config.yaml
beta2: 0.99
warmup_steps: 200
decay_fraction: 0.558
train_tokens: 1071000000
Each number is 500 + 25 x the weight over the matrix's rms, rounded and kept within 0 to 999. Layers, rows and columns count from 0. Numbers have three digits each.

# layer 3 MLP up, 1280x320, rms 0.11, rows 851-937, columns 80-159
501532532515507527535509508498538456467444512524504471467541525522495506482549508510495505491539505502513519471482518490502523510479516493548523515490497502491464518449508495466492526537498511492544496499481465482526574483495454528474489528
507544507465446539510477473509531516531520511490512492518489492471498500494537532516525485470522502490509518511439509517556486471531472510524514469499521525486475483530541459522511468490498504465492537524496514521518507575510528500550480534
507505488491515510492457494496501483502483500503526477486543522459501500502526522503520484484493485503524496510451533525466508521493503493498470500501492518489486496512496514502488477452478507527484496477471502500501492493479467507450507491
540508477453501478481510463470447509486497533514463508468530478515522531526530553518559476561509469515523516502524484510498518469470465520482459483516501468480423515475484465543499490488445522513509474506521483456514522481513496496488528484
494521501524538501506479501526486499496498483508468535480496488521527472463523465459486510502477511455517476527520453501457477475517535481467520485430493498484482497514499498505511513510497481510493510511490500499518526485536451507457477492
515543485497479474496508535457474552545496528460477468506502473516500463514504501534507506507481482477440518511498491504442494476525486484475549479496487507538444524465511485504521476537461491519490500508477458475508507502497497513519449535
519502525526464512491492530545494520512493478515514531496451484485454453524500489459516483501541532502473521497531511534486480467487481507518495502454488457528505505495537522499473514529523505504484495504511473495502478544520482491507524488
539500518482482510465497482545465539483472512510504515467553511461497537503515473501465492497515464518497494466483532464472479526476523530470462490445509464521515520484505540495487485494469485464525491501547484493445512481481524518547537497
479497488526501490472486560487440491519550510507483517511479494520489495530546484529576527484482459529554475497474480508509481463488549499494553513499545490454509496535482523531492469489489490464496466483523491481471515550517463505539534495
498526499533501511496480528493537503465528484536524540473507522495536533532513546511456523516456489518497481501524532480544507493464529513532559450531507454495522475461499501451456470526501473568478473495527520504530472497508551515502534498
469521540509527495524502460542504498542474468449515503523473486508520481444469521460490494478498497508498494483513523495525489514470531479537491508544489482488505504504537518483474529523542523505511484474477502491511503499514494502499530497
485533509481495491523509464507534500496479567453533496525454488524452511480509501496496493504502493516503525489492508487508473484497526481513527509502494495508476520517514489542473491521491479452479513457517504496489502513506539524513483473
491532495513478494516469486477496501508549509564472521488474519505489512490517526494510502507542513511518514510476507485501479539537504504520529483506531450476522541478483496531495467559469495510517516495503500482508500481507494479495455499
488509503511491484512504474523533559478496528489457500528429518508552521491510487510489507496543554530471481456484512502554483517485488480530468502493512576469522549567551489512527546521489516509494499490507498449500537522482519532485486534
471490478464539493498481450454490492515503473507486460477500520493498521522482567447515486552501526462521506481502488539496507487495480530507499455509483498484501511481490530509486475470489500523490493509484481490494467500480509530538488487
487508472539496545447503529545462548495523531530485538508472529472498505501533535593499555514450486475549457526471548518553519506463520523482570488553534471504468420533432514535508482502510490552520501511523544514513490518476461529508495518
514514515499510521476539511517493469503491555504531454493442515477475509527464483507546440517510512518534520513484492486487467512535479536515481477499475458515496525517513456488462479539504472470489519501480463474482508475504487452462524496
514535494517479517479515492500493480505454488475469554559476508490474483518495483516474496454499437507471486518514486489503483458531513485550521464497518444500488458506505519506482508523550548554509491507466517551498515481525534512544472471
541538481509496513450522501500490484524496476530503530526528524510516452527514532523486493513498490541513511495491539480516497495466477507515455509497486541535532507501525457499504502536473497513485507498523495446491543502499458518464544464
508519495527478508491492471456492471499460499484516492527530513528507517512509519496519489495511473521490517484520503501485508543502459553502495500508436545557484499525532487531502471488540486488533520515478503499544481462480494509523548512
478498488513516497545495487524501505504467471477489470525461486515511481523523524499486528498508499561462478544469505466489500505465559492532560511513448518513519509518516495467511491512476513511453472498523478466477505504475574488501514549
453520543526502518502474481534484491526479516471520528480480471475506470456535493501495512475521511464509504500486505526487522508505556452496549530486499503484504411512483523515505480490458529457538543490505519486493522468501459499498492522
477537442511503489490525509522495536553515479497508481526493525523466475549506470508463494488529530494546498458476505525531510475537489565450483456495501496496533466505447518458483511510488532457505493533469489500486510485510556548468529459
498527508555476506479514500475518513518511478532469477456502488535529523506484552495546494475501477487503515517507551482518504491490444553505477496484549504537532523519459486501504531515574470507517481474485514531521529494526520519478537469
480457524462494479518492547471442506529469516528493543474496529526443499498546517504484549461480511489499506517449496462466490475496517478496466516497482468494496501506507507491447510496496499502473439507476528487529500488497477478506517488
499538496549496529543516435510466485508574522481436499496498478461524466467486511474506439524495541476514513494476489525490539512485502482525469475510487534543481515531531519523480529470517455460524496479524542529526519488479532495502548490
508510511467550485541493488481514465543509538510525442469486473496503478502533517453548516496468514487540527491449498490510510483488508507476501468500518493504452514506472475482485483493451484454490504537473488479463513516512528543472497496
523547465507517465498469495518499484489531512504492503483473492480493459486436503507494469506446505507478535499462485473517506497487511479513519510490504504511517466517510490533519486476461499503508504514569489479534511498488514500487467489
497533552519482470532500492526530465494474516513521493493537495500501552501519475518499505505454427483495496506450509455498501504508495505497475471518516513508525485459489497507521518468517470464434475452507494441500482501488504483529539510
523520474481535465455520512515464476506439472549507503554542554540486504522539543530482521516522490473497513463521507496458448440508495495488469507531525494473500480496494520470499509497485521472463491497465522509511493487477494480500480492
532468509490499513524480510527478508505502479524498492501475502470512503499489535498493519512525498478473506527536490508501532506502501499507471500475467521515487523494503528485456497499499518496489530469508555540520476490501526528493511534
508512518530503494511550451492434453498540537551512491499508499462496533493509469539506530545471469497478488480496465501472477488509524510475515496499483467495495483492498483490477493516539521491476512482495509549494460500548503460507463497
470481456515538505550478540527517486465488511500470516516474515491463464501533420504499512499440527479483454497512503474475553473500487496475486536549526493484504479516464487554510559495549505506505475531512507515508499474522530544503497522
480491513534565506507511503538498523498492528477576508530506531509507525457487469519485518491497510505485510508504516502475485515511474496478488490509482498503497478516459519508481483463512476524491483515504488495541515513501508531534468477
472514511479498483480536489517505525506500538478515486484519485537485500488499483510462504527496482572478483523537528509511460541496492474475479497486479494513529479526475467466544510504501456488509532482525493475481518545521488532513525510
483498511504528500487525517479510490426473510512480542519481515529523462505533488502500500519504527501508474495523489507435461501495469522506482546540528452490474550462462466548517465493505458514511476487509493515498534480522489464488460547
432554542444526468461484490479510512543487534519507511506485478504450469518524464544495488509481507534546528483511495467517485458489515522500480519488477481500473488513498524494514477537482502485525550541535465505500497448505473466510486510
490525532530496488469526524505508503495485482501467498499499506507472479518497503489472468493486518489501492502497517549493501552485511496496527466524492493509565463500482481497496472494499477512478513485493492503485496486507485508546531488
507492528463528475519471481487472514494495461480508519500528490538529505539521471480502530520496509522487474545506454506546491492498544516471494506489521497505498506483507529485536515521537516498499492521500509482497508463489496487533475475
485475488436507490534512494474520497547506496481495483515528491478511495533505553490479480488492496519481506508476520544532500494506497517494500477499484459480501504496527530518480522481486529471492484515543507542513522491511481491484484505
483462496515498536481506476503510469508470507524511505491517505505471486528488531504462486472509477514498505525528507489512519524482489480537536482532472535519495537464529509469503513494477503501513524483530513496492537508471466513523496504
496485515524481504501485487503495520517480508483452500502502495492489512489524505521483500518508494491511526510507484531516532539514505477473545479496553532494514518500485493488474523488497486520528500461495516510512475467497518487506488470
494531471470508520487524493468469545483494500482454541514525556526517507504517537528457469479507464474501489490505479512458503535502509548491492493456469563488527526534510444503518536482538517515524474487457539496521449438531502505511513510
500529525501520482474486509483525476503465471468525546514515510496522466508457511471495532510530527535475446509484461521489486485442506556515500456509532465494536522484554491473482537466507468481502494470495472526517529493513461552493531530
512495472499460488488527540473521447496475508478535490515503494522524502534519494494504492506473515499498544480527521506503533485432533523540469499491494449473471507527520499457514490513535489533517494523547514488532506482512507508497481500
502480464542511540497453498500439501496475506475525528508487518500492488520489508480490485493443468494492545483492507523520481486480496447505492534538501491484489492504487505509458484514459473495454469511494519519525511519494495531498476457
479519503484498486461455487511501519473503477459530514498485518462497506516483478467492458532489501527525503529495481515523540537484481495505480482515508507485500478518495514467501499480508506508472484448452523500545487494472494558456510486
482506527455500488516502488471532543489485521468496481517481469488488513474518477479520504494470525508533514460524491484540492497483475520521468485467499511524511485518500489476521502518533495454488519493484470466544499506474494527503472489
527471482473516503515490471477427497527513551533522550468516477512524451531506530521516438477495504486484489526497496476485472487502517511507475490513492498519495472543487524533544522464523509494519445552483475542487539517495535516475485495
482440511526508515494481478545467469493479503452469459513520499510486485482477549475472501501493480479504447474513541526498487548462539517500527455481474515478521496517492513509580500532462458461500498487519482571496529476550537523528465500
493530498500515528496463508530460478501508485512530536508516514513527488496512510499490520492460490503516491528496509547467497477488503478518520531541508490543470471450479539495529516511484511530528488480472515527535462523512472542478509488
511466473502514494469470499502505503493488483453483527502480481487551515503506486516506447499500532505460473502426532501498477522501475501478458472472505522518461438467522468515524488488500520533478517522454474471486515532483532504484507482
520457504488522512506509504498474496519499521495434464561531533537440488499486527490503496514471503481505468491481498513510482529484503516497495489541484490528503497471532493514500507498537562532466472500490497539515508525502540557445529481
527509486495486477532482486523489510513493489529472473488524536475494513512502535560477525492456488495471481549504513514504507503494496495504501499495498477495455516502525519477478466503460489476483483502485507508493522489503531482507567442
508532508539492492506509503502506532494494488489513497483494525521534512515504507492508517484505510455497528473498492508499528497534521478476524540517483502524502533514490491512477543509473505518492477486520527446461504461559535499448536487
483480470475486481516491523507504463524500536532462508472510461476529479492515529473489475486497526496509498512497488501522531496468493494513515495510503498532495422488454477495525502486502468502486506529524511526500502480508479543512494531
542465510503522534501515519475507516560471474511487496522506509493514485524504484508459494509518558504484520486494526494499506516505506501507485508526482492516514518518495478492522521477452524515512485481525456491500512487493535495545461488
473496498501465495546508488525522506531478494500498520470521507543477515505517510465485524499507509466519498508491523506480515452491472482495489517527479502487501474506476558498492469469520475469497516495516517458471496511533490468491540497
503490483508489495483517498484510454508505533484459485512502539483518547493495495473520524495513514506492454492475496489450484479514451523501523512508480534509494505453488489483443508508479510472470506488468506534482535461511487519479498489
483536451473494517487507514493529495477451465489502470518480538495507548496484482500506486511507461482494544500464507495511508533472480501496522484507508545460516479487494479520492473432538502513486513507492541507496499548505518487475488492
475489518471496544472489533515468485511496475530522556466533484468425523540517506487461492483499495482459490532501490520510480483445490502498492468492508500501503523478493528534516505526455540515507553543505501495506488481477511512506487484
496498501491526494490504505508540537488477482484537544532493545511494547505514502520494487512518509519522483516473505546522503471492517528484485501502476538523502480516514498466486503491500569480488520504490484475536481505437545465545487503
495480489519479513525493518507496510481518499514541555511501536480451493533479511516511487506500457491502500488488499499478472495488478527498483532480486487482540484530488470498530501488523503511492520485471501535510499527488508496447515544
519507490546484522498469522501484447490501510487485476524497514543502497487474490492513458515491501461507519516463515481492527544496492520494516512487534479469463506503498520511508509505487515531454452497482453481509470508473520487477506499
542474449495450499504547460550467474488488491527521472487525514554565495498421546483517465468530515486531488485525517511526475488463499525512508531483489511500479498480491492492581505457490554535510454454496475507505480506469487513478502522
472495508482532505495484514467458508517498491543474469526494496531513513542532527503483435475517493494493525465493468503504447515494470499477505488471513539488501478503500494519492489547492535508468484445507495525519437468537455455530494500
471505490508502485502512506493490512487522473498488468537510515534518473515514467484488471527507496497512509493488522514522487481536556522481463546466506520506459502500464472512480473484463481517549495494499524470474465507497545476469522514
497529521491479520436517526449527493526486491503530531524523505478509507469501471511515536453434514441491548510513489566497553479516462489479506484494524522487484502531514516551494496514481515480490479512481583499458477487476504501476542495
528449513454490488518532486513508441549501459524493490502495534437528499506496541497500469498511516460527438487501522523524532479450482525503521560451441512541498438532537474485467468581486430517517485511544466492492485484491520531508507528
467490443499508534473523490489495491479484478525520468491546505513480548504500476498457529448538508468523473477539494510512570494500467501520467518500510501458486518503499477492497501460506478554511475455443495491527464525453529480501532497
542463535486536460484509472543476510537469496507515442516496528515459526450474467532482481482527507503491506463516510523491519519527496446504489479491504516493510497486518527476519566467514481534493529519521484508513489491493511510507493572
471491532516500533508529482472508489510508511484513486507514488523484527526503451459506477491519488481522550513512483453486517537534516498508495524488505465511534503524501500506503536557525511458517489515484496506453485494472501498506489490
517471527519489502468478512489496511465523505523529503496530474502474493497465534491539495470530489521503459498496505523498538496543504512551490508468525494503478513477471530495522507525462510477498510520481527531508471480498463563532463490
475528471469455511473472529482535504482512471477499493484464500488516496497505467551523531497522507475480492508481447516501480498502502526548513487495517484488504481458486563502511480521511501464533496487499477499492468490484499509554544502
497507482477481502465496500515499537516506542504464475556496523491507503482445522486502467521479512553481515486500529477503503462513461472530486499506520516502524462481505542540520501467478503486491533441533520528472469484532519503491520457
485536520495531505501487492509510533499541520523533483484497509474523467495485491537525509480491534476512495526510506455516517483488527489459522526511501476485522507503466442486458510526508495500508506519540501485520500503523507509498528498
539534458498484504510499504466496530472474496544469514513507502476466486534522492451528484479518488482471500476510505487489541493478501540501543497503461464505495530493541457529545528513472486510511480463500505509527462463470503472510515518
515508542466506533514528548497518488526495465490527475522486477516538495509532522502473539455500479504492486534512547479521514503513510513507508481504524470502447489482498520496508506508528527512521476525462496537479482497504522509506494451
462510499511515521531503470489476524491500503472452490484514556494524462539499512506506464474502510479519481491510502500525555507534523520465467528514509522473520528549505533532485468502529480451488496510471462452507508487493501498522491514
448480496543533507503477515495497518486499488495495529515516526459541537515477527491510507479492460518513532434527487518504475521465461511506485561497543498500515526536480489516514517485489492484480512492508431513548509500498519492488453501
530474496535514463444460439531491524477462477468509507491512510467473473459477490537511493475532460484521506523476467498479463483462444506467570589552551417453507529476534524442463467542512521490486502478538444483495498538516481468531477465
537483490517543532477529534488470488513499509505485479526530508529468431480495531522493522476503485490496476446472491510540501460508516513521503458483484520481504503489472470513491493480502514453528502457470476479531495494544509503506491485
507485494519531504497516491494459516556475502502475474533449501489496539501446477497525472493481533491488523513494520506474488516540528456491452521464518467518530470480503512493524489528489500510558505498507470498517492474525462508516492521
509489503458503470484498523503523484505496477493427530537544503470520505528515509524509442511461467506474509459502507508451497548482492529518506513491507518469509458491488508514478557500486529509492507498490535511451482461434512493495479452
501481480497473477501475507491518497510514500507469479538489489497516499490535464505454477516464468487483535497510504496501475515522475542496495500492514509443507478510492497484461507494528503503475514479500509504479457508498493499499492501
484513545502483503530426449469538521536498552518467449544483515471470508521465520463472495470523433496515489522504526520478466496487506494495507516500501476501491517488498529491503499523503492509465526502497477482521520509471503490482519494
483496577513526529554483507480459521525496498521497535513521499476446498540493474512517505528499487474512524505490490504509467471514491513497465504451497482443501499501496483514517512509467518500445506502527477501459456499464461499512457463
# layer 3 MLP down (transposed), 1280x320, rms 0.106, rows 851-936, columns 80-159
471514534470486500492525500493486437462485519475543484542545470500465452472494496487550515466510480477487485429452498519445489456499482490539483478500523504523478492490524525473510492519496507483430465507461482503454498465497471520511452487
492448487494522491520514497504440512512510480539494489509538499512485484475492544497491503490435485502522510545556519495443495486485503517501498522503466477523485507539503493510519524522525497506485479513525510521492509484537473493515485512
506541519534525508524524503467519485516513485511505504522526490504484502523503505534491500496491509478504550496489498516525482480464459480474493511508528514510518460506510537463507507463548486469537535466519508488487477510502490466487488544
423484525505507498462480515481514504463467509501556535533478455491485523522504423506484481517516517500450509518478501523528501514510516519488484539482486448477496500503458447476512519470489499493506477525470492474572493486496520525475468446
516505524442489527525468460504496547561525477536519501487498469511508553503510509495509543494504498526492486496544457471477497497488491525465469489509469501555488462470457508467495451490453457483518458459519541480488500489506474462479465476
507516525505540530471511524513504479454531512501528510494507484505488534490510477493488473531479511538516503479492544505507503516476527512521476489473516477530511434533499522533481509459494528463532457482524524507508472475515487495493477475
543497497519495504525541496499494515466512493481445507448496497510543544560511502540486524546482541489467472515513512453516531543493506521478521465481471566524478517517486503467495520480463525525482530512476550448492547472515507501456515492
470520482518518516533500472472505497541500506499517485511494523494502517487498486474484531502516502479496479534485468516530512440505447449542487499527498498487538509543515484462516517489549534505500500502506509512508513501471477500495430527
512524457530491496517526490493510518500522518476530488492511468528510528529491514561493516489539516512427494501524479525494510467550501508501516506492475555491505514496480493471496471476480484496516499532511529530530499482494506528477469493
511473491463502467488546519482451460483467461517508476495502496497477492523513469505511470514512517472471526504481517487504548482503499500526459517491465535505461514515452504494505463489466505519553519532495494480485487451479480518475462476
553507492478486481479517466472418511569462476460513510503501493503489531488522496528511497506481531441514526489555479493485488492508472516489453475466492499513487496523487487543466489515495541533500476505526510530446481508535547471488538501
501489493507535521511469482485525519494504524451512519460508485518478518543458525533480495483490492465521502494469509455443526498521470473509559529481514524442478497501494528515498482520490486525478513541508461501494510494533523506520510509
508491511529461526495487460530511513514478476470513518495536501505489497534473454480508546489498480446505520492536510500504520479480467486504504492468492479475490484539511487446496491495504504501471489507455529486476521496505457498477516489
521486476490448458470487552501433479485509475505602513508533491491454504493517466532459513459445501481506468483472510472487483514464528517474585503533494459449501471463528490466484515508508441501505476492461496554503432476529419472530515475
484465485479496493442500540499466471501496517467493472501526478488495501503492431511500454475452479505527508477485527512490505494537513509480483507541487471510501452518476480469487537484513502536496522488491500513464497480487509484507466499
508558494524465504428534490498504509458517556568462549472483479477506482551496555577502557522518467470522471534485523481525532522518512516491491501484466505503467498517445492558536468516549524524492551491490477562524489481474491544582498556
457495482506514522489507500475498531476488488463499497507530479540524491499523542478453509528490483522494479494475504516446510501480502505539509478470531565497481535474505513459506512439486512484533466504495527502490514490547496554522533497
508523501505508494519510489486513502465487488499510479525488529534482517488469475470474512524490500515514485508523471508504507525493512511513491499482491538523495509499488474506504492517493483472524486475496504484511554478489502491485514492
508533520507503488467505510482510543521482515523503490449532499518453506515515520491506506486477498493476486515478478525468508498465497540526503529494534527482512486486478468495478519489479465468485511487497527488498552497475515475501525501
469524462482468513508439501514502481527547500495491491478493516431483508465516514500536509504532518520477503516493483463494480476483493439533490454477495478498483511470505504516506457490478466548459511493480555500490465532543485509464485479
471574520477514524500510531493533508470491495523486467501470448500518472524500502530494460538488529470483520491509447483503538500490481481509504512494491511505558485477493515484494497497520526519495439527520508523543478514541545501498468500
559520448495486474484520527471474495594518487567474485475528504524526547563483483425517495504485463535522507499497496528495496483473465546475460442498483513526439524501484497474500503495481479511476493499505444516475496500508518499481486511
473458519446526470550461498555523555509569486482514498449456466492500512490497526481545501510522496520524449475508464488507459494533505460451493529539498498505515491483475523551469496512536511476504577479445465479534523551535489535497531507
463512474501530514487511491492510490467457476528506468497502519522519557505505534516533518503519518478486509525501482519475493529542479534514533524504567518487448463496457500524480516554514494477489490493519506466505482455471535488533500505
493529523558525519520483473524530478566521514483506515504496519522525504460455510519490540553547483546513460516464511498534482490474472479522486529491455501515550483498496475522511467498500467459521513491473467516497530503497515468458474462
491522500508528506506519509482453524518505499519486453533468533543533498481461541448567502527553508551471504520533504444473493504541477493534461482494492529527513526496489526485524497512492479537471517476506510459471476536488526519508517488
494504487508493515510496527429478517504506492489477509471522529467487526495523498486495502483494452474519501486461481514439495551530483477501480463526485489484490483522495478500499527528529488535488466508556514521480483497465523528502516508
486499481523509492511469492454487525506530516507533485488474503504513510533501505507521518546481482471473507503475547503523493518508496511494490500496491474492519474508488491490514480524477487521517508486519481531503517460492511506520486504
501477500453506492513515512483493508494503486521486498494482496498534483544467548467523514523541533460511519529498420537484494557493506546502487521507477485508532481513492494467497512511527496529497503478511471511511560507524466528524527495
461520556489488459477504496505536523500479514470539500523494495522474522531520498475518456451505532481515471533511469491531493511519489517484492482539530495533533559526489513499521517473499482493511534472467521468479495487539489500501508521
461497508494508515485507489467484482533530519492493483526512508525495493523534468499510506496496490510527482520498497468492494494526509490482527508504545527452486487494509514509560520487522488490492503523491443507471520489480492478479490492
475491514455529520511460532505505490533462473483504508488443520518498501505474553451508503515512509500513520504513507526529487477482506519513547550514490502500534500512494507487497483520525484552516527473490515476553556498515486486508508531
486528495552482477496495514510520539444536486479496446531503531522463420500467519521490467489499572484479494497498469454543475500498448482476498457509443519503494547502507473571457576482464511528474489542495510459526521500490513515517528469
503485498478519502447496501500543527496493476482530487520528517509467516489480500529481506482480495500509495487499546527489520497491490525554485487560527483480507531517512524508514510533477471520507459522489513462468476499513507505492508481
481476506549458494502523464472502523515500509539471475502473513476491544500476567496482488508520495478506483500500505497458497511479471478511492480485531493507524492492479496503510512496513482528493480519466477552522492510513506495506482517
505501495493496489520530467449522536498498519499492528461485502549519497481505446499510505479494543476509459482502469524467486500511500487464504468541484548495469546510479509478511479489501460516463505497544523515484530493495486508490480500
541488524523483516551535473517521474512517468508545493462515471516570530508508504475473482460510503422512482492507528518513507484520490469533487528525502500531487500463478510478503512507517455456504509495514515497501494511508520543507522446
516490481496494526483467451493478502529544523493481472509500496491524521490502451517498518504494502540506505488510504498501488449533506486492473522479509498472477521515505520491494518520497493488513489493478497503493490490490493475470479534
512570553522505500475462534498482473440514475481547513482513520513561445510531517506511481539502507526503529514489470489491492523504528528462482488499508499517520431515464510499498496525507530483511536489507494569475536527533497546522482538
526502489547529499520469470542490508467487468515499481468526525518500513506529468500493536518506493469513474494518492479493507508505494513515510484435565501492492445502487487499485476488538489512555516506448512486454493518506515496544520479
557507483506497498540497529481488512483536476514443476552503488500485480490490482492513552489489533483487458467509489482490485507512491489458500481453485461489511462544533519518480458501512526509467492536491520472510484468485544506499524506
490515516496510486468490527483485541518539521489522543501508536518464522508501481488474526496484491501518487476521514476507454505505521523495428512493480527531512507531509480490498494489514471509490505535497513504505517582521490519466503471
460503487505481511478518459506533457482493520518578478471477505516495467499499463496514498507518496520496490487501518522508492439470485479488492491460539476482540495507537527501518504491528487512505518492489516519491509498479478554462473521
510508519499487509485503489505497541529493517522494531471510483514497517529482467520518539527495461554523490540514488491483499530511477509512471528485504552515482495496516511475498457479517468485468490516514513513488506495505514483524458495
494490526531503514490475513482486480526487518525509497461504458478518484485469468523526511484514486488514495501468506507523487495496500461484513473503498496509527499509523507511479514481447478481509548466512491532502519501481524461496505525
474504489470519518540519522510555506538482452481486494457504514497529514479507523489537517482540479510501488498513503502506504442497539539468501435512496477471494481461487477511473466519508524547493529510467498516489495572514493477467490483
512514490503485503538506509498507481470555540536473481490494506467491500498522527513468476473495512453485498494513481470480499490482511480472524510513506493487505489489492475532532484505537525518518498516483521478526531480538472483511516487
527493475494503459473495530465502514475481509497489517465474525532505483482508467486491471513511527507496460530495495480455494484487518515505491493508479442517491489475509465485479487509526467505511527499471529533494513487497483464493501508
491524484510509483492536479508535529528485472472480467490508523529485529509466503512453532507495483553492480457488532510514518484520511511524520477487488527491489498453493482492467466509452522509512571465537524481532474480503496498490522491
521498459505515448473511528489454508513512485468489505446547488461488469542511484527494497538469514499501476481480502461569514533467488496463542529474488475539482532511560550530464463540490517483503524526509514511461529533486524469521497507
482508525504495529518539506540493479525507488498532497471476470461493518502491545512461484502547520538503471462524503525523482516515495498456492539451554453502531500523505520511517502533477507510472445452452506497552507511505469519502510532
535436466488478477513567485514478486522513510519431491482465513550554473457516494497524457511517525480503507502538503466551465523468450522490505480511462525453473530502516498507465509490541503522555497510516538532567466502483514498510516546
510535509503472517504490510518500515498512507507502521509482478449517522524531510531442497506479503505523534493519476520495476478487532527508497520466487515501478485524463479455510502540445467462534501504505496491504473494505502469507483505
458519547524506514430489512471493523494470514479485473515498476516468483544475476463505451513561524495496524495524505534496522486523480473476501508478504536450491489514450533480486469539484514537498492505455449506506503480527470492482480498
522491467519504525497479465500470479490524497504485489517533506494495478465469496474527505487497485480497485475502487459533437499482472508525511464542512509504534529502470523510537522502509528485488496505516495501500482513488473517556533485
535533482490476492474545494506514502489512473460498498502510523460505499497511495525493494503547443520467528470520557488509506517524497516518485528520510478514506531462490512521462503496479499531507505496516467474506499482522530506482554480
504525493504496510524509444521537475459484501512472503492504484523508533480489510493491502526489493515478510531502513518532517515507476499492522515506488483469476508538521477531511538529527486477503503524472499516507486511510492538526534478
491456479541477493538502520491519451497566505569527500515527512505462511526498476503482517476509515470489463475523512502488497488539539483529492518474498467531462462497456495515542528490491467486513515511545495515549495555468476508493537513
459515481511467529485492481515542452445511531502471555538454541493494517498527521481514511479531482484489520532511513475450513520460516456468508555470569531464485468516476494519479486485504525469483546486538473492533543481499433515511500523
474505444452505478480521487504491508469517479474490502515507489510490501457509481488501457481483462493514491546519536523459503483506467480495483516466478498536518450499493534530476486459510464468502468533474505525496501535533514505481504516
502455537521507515528512489501511462491529543446463475502525506502533514505497495507470523501507469536525532491518506471490503497526518489521527512502485497552518532524472492531455514510492477492523481497480522477496510483504516512516553531
530474481498502480505498469470519477468496523467484474538488524512521505542525449497530500502511490458533504542553462481511547596494536507488493466501454499532475517512512513502504482517505443499489485511471487505484517532523514499427498502
519499515481488477486495511490463460499500518501512465506546492481523535509535536508479528494511509513495509519487505457520497542508501451563501508516491536514476527496491502484466522492455508511481481504519492471498487486513534462509498504
502523472489453493507496494533547514494478491475509511480522540484478519468508491497526530466500472510531483478524516520515495457505506500527541512498535472523449486463474512461502531492524507515558504481502498496475483485543502492495474490
545470467448483474481480518496487494451464508490518508557574520524459519505474497510514464486494466435495520477517516504565575569463547496499483472524478496462491454466544432486508498515539479528455487478519517491523453517516521502479472499
527473541511536504485501492518515504511496515479495497462503471494492533498490504507488521494568489490465485538547503532475545488555515453462520514524495506505499516479510477485503541481493482479513492516500515510535517485508452514469476484
505484521520493502515491496524530486498511485464537520496491486498514464504500467499529509494507488487479498532502514470542509525501481521469475510505502512501489494523516496512486501487505491506498491507533494458475534501513476486509548528
531495522473513497480515504474494473507449491522483516467517488537506498497542494545521483513506530510511506477513486475565570451551534480512510505508477483501477492495496516542535478491515534578505495504507494526487498501473501537519496485
505487524471509506537493505495538501522501500497507533522468475533478451486505472456495526525512501541487497459496514519485461517521456497492489513516545487579499496523501498478544518474460513505510517510489501497492455471508499513490489470
477500524478542481464472455541514448458481474489501520508487487490513458497506427542507506522476500484507518513519449485487503481509514496489455456494528487541557454524481502511472473502510528497529553501492535469495510499508532473475500484
496471523537537494474476484507509503446552505533490530485469463502515464481519498487492503500483482485494517504463456486488492489473531515515486501527487533502491471477505495511498506523541505529505503499536486504492483475533527505489478515
516501451476500483496506531524501522502504488494538519514488521489496454465540505533525509484486497466481472487480513540492486478475475492490475490503501524510487497471534513499513464456504470523474492502512521498528501478512502488492501524
520470506508470526531538490482483509527516530527501503517519523478515522541522480504497527517461505443469514492566494459491470501470469473466499454521491539494500489480535502496495491500501474494513494491472461541462498556510505475521537532
521457497535527478501506520539515497513519518496478524503499518477528469492489495479477479496474473502543527515484514500531492487479501473511476521514461500521521511559479512486505508522493499545472453534494518505495503513494520514491479496
497484506491460521526496460462485492456528469512485499498481470543505479511519486490478546476513505431510478520515464511513505528492512549478505537487482498476530504502525536501508484502500482510549534525468519492477517529490485489530457490
498512457529501493477489480505517522485462496471543535500510508561486490521493517470478519475500459536463498505488476503546528492475491494552519493490454497494487503544487498532513520519470483493463471498543508534547504498511489520504490502
505512514455488466504488534511523564512545487487500517512437499491518449522508516491513547500568495499443522525517488557480497473518562459504491494492507501533490527505521540505526508519490534533482527473470500496524453469455536478559558470
499521479521510520509475510491467502460499533539470489526485522466493501464427487487520481521491487513501498481483484521507489488511489445536484502470450523497503517547524517513489509474470531480494490463521511489509538523462520535512518521
507480463464478486574509474507503481526509529509519508488459498527521491449512501520485569533500489483502488514459478509548481543477500502546460461515484535544516520454487491451480490497483538502499473457556542488527493495518544530522485460
538518495450488534500488530523509482509498508487493509468525475479497487539540496512485519496495512456489464543477537488514527465493556526483522434518461490523477471483530467503489501506494510515494505493503570474433477456489485525517550512
498480449488511492497515515548499527521483467500560437474515501521494553525467473461499520503488456501485487472508502493518505498441483445509525508506559516511491484513520535454536521511495455479544499469482492514495531502479484457475523504
461522514504492462491496495478509459503493517471468517548459509518523499474494457484483503501487512502510496463507461518523482557473477493488494494507502523501454527464491497529505489521517470541480496512511531511480504504484540505514500505
472462483518517480502468512489514546508522500485472534504516530546458520496483507451528470509485481493503485461511496503462519424523485569481467525474509540483522519507490508517495491479535501408519544539494541514476495509511475515529501514
483516549476488520519507455504516523508492490488501472503486514530497515510488514447526472552526507490499503516521464534505494444529529457500480475463462536525488468524485538525495523502452451500528533503512512499518509494513503507532539493
530516506504517482489519491526484516506496490511535487487516510528465487551490517481535497491515513499519509510508494511531496493474460479462498518495471520537499493485505482507536518530473530499498498469479483468530560492480477499498511507
530493471510498489491501529502516531487475525560509503507486528499550521515518490503500527505523513496474494468502499519507491475520520473479502519489510518497508486502500521496485485488536437478514528501503482497509504492495506536511495481